From a checkpoint of a small transformer trained on Wikipedia.
Size: 10 layers, width 640, MLP 2560 GELU, 70.2M parameters.
Architecture: biases, untied embeddings, normalized queries and keys, attention and MLP in parallel.
Training: a variant of Adam for these matrices, 7280 steps.
Each number is 500 + 50 x the weight over the matrix's rms, rounded and kept within 0 to 999. Layers, rows and columns count from 0. Numbers have three digits each.

# layer 2 MLP up, 2560x640, rms 0.0251, rows 468-485, columns 80-159
523408499487530548534601477505480581530452490481450487499461527489477494462475522493558517459508646424536447421484456433489491512592463574539535472456533517465520466503496486442558468486570515470534510484481505470532404538538523557532527493
446592616455542508577473539494421533501483443481529435535536511404531486482451489467507513519519437469498510513506503436616466557597565557502509545410486491502530493459490557487460447496566430514569464474545461532524513493591553533515579541
450453450498496461482515443447526427527501489506553534600523448497390535500503492512456471502517496472539506524500458541556472468558532466506518531534558469499454529499457565355554523533550531457509543445544563580360471570542437498413507451
501417553523495530519500470488479508513482396547464475468606490449485332527514501489492450461419514579567552425457575473383549536516482580464467488514552576507555516454515530515539494396450522467413490442551501493564419454502481505552482502
475365496463527479565523469577488511574461511485564524564513452450542524533518559460525423429523514430508452469462423466540472454466466409467529507391495425471459485432485530447515490457605495474544550569503484526511475546485500414531542493
465454536430498471593408412546673448524500427485500573448436523584541502488533463521369541547461485554553520499509451607577548466435582453576611503471570477531485470516498561434479542447536536524540456470535524548419514510528494521550584485
513484426448507530532473536464518523465414504451540414559505594451512567427563480451460543492552509584534432569475468467500465525519462510523438475510456450491511455485516502489515489436545465520552525588471422531469492468363503551479523481
542452599497534380448519541543595493417528426457510458482472499499470535586525518508482506449519500453498526498465471484583569460479495528507499516429501510457471450460597399472542444510531575480481520485417520516469501517511522561490549563
500552526568547526551475544421488543555511390506515626525500540379511456518509490465503566515505571566408435566519459483593552532531512533478531505465543522479537457545502443548485506397494421540517584514458552602430559541544417513511574457
497403515534533470531486645523571530439516447430538586648455571457519498545510529515460474581484449482609427496381574458460538576495506469558520464441520504423500469352551428532508475438536474450518573537585566535486542558542457454516451495
521491500523508489568500517493526502519489489501455457537554474555526563486502528542459530430523521445521427528509624518517521466508469480483515531593515480556459454450556460527474458512505428519548424415519571483544540420430441570484586537
468528443443535446527553475449537518510510489537468488464502373534403555465406624515496425425481459636565455593453507530599509497441521551478438513490527447522498469501504591580432456540498493500480548538555519440442605532447531487446510518
587552536491487508609471460453449502451526522458506465516545465443544449569445462506388423436564581496518551537481457514409515472522447468483549520511490475535478477458469460434563461475447498498469381476498546524475481580500450509504509565
440489476501498468430523512492483539443482505423549532538472476431446551429468485439515468428540444506505566496491499504496390529489547545487422478441468471443464476456445471506451490517515493482529527479551479526542413485540527455602485486
558538439472561521540434506522496503488471554496485511477440530467500526481542496456551524462594553545532585449476446534535531484438495440500492502468510423445500458424427483521621547565513537523449469592529529575482500502579536578508510443
551452541437454412499492532531460504468550557478536451492498490470450611504476494500427411494495479489507534493506499508475467470512573559539491498491531405476465430492514503458494481476470550445496546512512531552487418492478451527557528521
458496532524548528487345461476517450496431580516552586540457430430494543565507537407430471464552505545499455513451557442570543501504427562462461485457494480455515556460512501504488462433524478454456525488533542564475516467421469435521459511
546524530486444452558503499475487508535437605489520499572442505520445525444601460455489507424556489475532520592488535548560493413465550472490566476476444503460491497411498545529472639468492493563400506488557560493549471442538515485378562415
# layer 2 MLP down (transposed), 2560x640, rms 0.0219, rows 468-484, columns 80-159
461606521498486509472441508471524438512532491496556551504531511518501474556553501560460485552544384592509525582461576557487529508426568410435473442510474485497481510511514511532457531522469562505519491555531509541526558457428489427475492489
625360375587463508500537484537610455507532567508490616534403549622523508498588502557489498459496563575488487513495507554390466498408471433543516489560536478486467438519515472520577565473481494484415463556489559514455470499425425423526393478
602493548496522502500485576564533569467496526484466473452473591546607518493516487518547462519496518550478488465440502480449528523445482558530490457500430494488537454460566448573430499477471467486474465493429502477630520429430571486581503477
526523438473494457465465510547539518469518648431564528557433490494507687510492504527532519573565468409409424516617403512587434469518481432540512452487442382474445559537478475466460528577560470533587541581414506509467501550556493445525596475
529650515508452500455454547433547521477501489493453510480513539533497462490523478523500554551516525576463556489489537492480534538532550599499513529625499538506556515554510522544428471526430472495508476445494547476465506493540457588498446476
553526549566509500404518603455346547487454530496562512571576487433491539488474567451605467440550447458444536477443516406461451538537434566430404463550473522459439557451534455524505503530472479519489512519483492468532520451478498482416409551
491515515537483468454559502532459494541535483548479624468510460520493437568497454535531460531500525414481577469515511508495507470470518492477502520485508512508522599492461527491511529537439488481445476412546613516546496545605517449488501496
471585472479497572582503443479420504560486548551581554507533509493526429376445448470496515544484488557508482504502517521471472512514560507515497463562464515523502577506432589538424500514488428522511501481586501523533480475522515475509454466
534441503441493499446525469565513443468492588468445423459513514550487537464498525549510507467518416413601552464484560514478448456528547461491471499500430481533430524449465572453547480551488580477525412510541448427550449478462558480501492543
535544444538525528481524406524373473588468541563443417369536440542526494454523450490527616433569568497404593460567419548536473443451482553543478513569526504523467525636416533520511527527454465558485443476445433453527438467519570512490537466
459484552456462511407464555478522494481526507531533539483415525436471447544500441450531482544498442571431610492449379486496522531512494482501513442429465551447530595546395562434512571458486535477472542613535400515520495573536514401471366481
555481567561504518506480507522443510549479542456542521512489589477543494533592434457525610557512504372456509400548507455455488508517525420524556459516508508471510487525497439463553574485483509505466417493448503539505419447601509512523496484
418448465504483489412539555551500543563469495494510473532487528553463456497514519496595562532529470473494445501483499516581478526488496483618471456443535509473514550494518522466496610482510514518517590578478514464546513468524512430531467450
607495513478500497609488508543523482553519504550458435558487501536549445623561510549469530588487554491502483509512513520485583482506463474526537527524523508526554513524598506510520534486511495503485453510480563524486545506458450528473532502
460467505519478510491513515506462518528537424474472500514574463487481501523479530530468468518429480495488422526434541426468443509553511528559531410483486514505486537563492564505415419385455494491525526386457479487462489492397474405562545512
454537466548517533501525481504502518528501434493468525500490523507524397509518514521557591496538492517543466527465522506552496523519476453454510488507474537490558553512551480535515510514513467565481431506486511472535562497523534450487496480
555509476515459409509620538558502557538578397501452411503559551552515431446496477557538523562444475432492513522478427582475501525490513471572480479547538534499513460520483537495503570563547517533553429506403464468527493523561465591469571460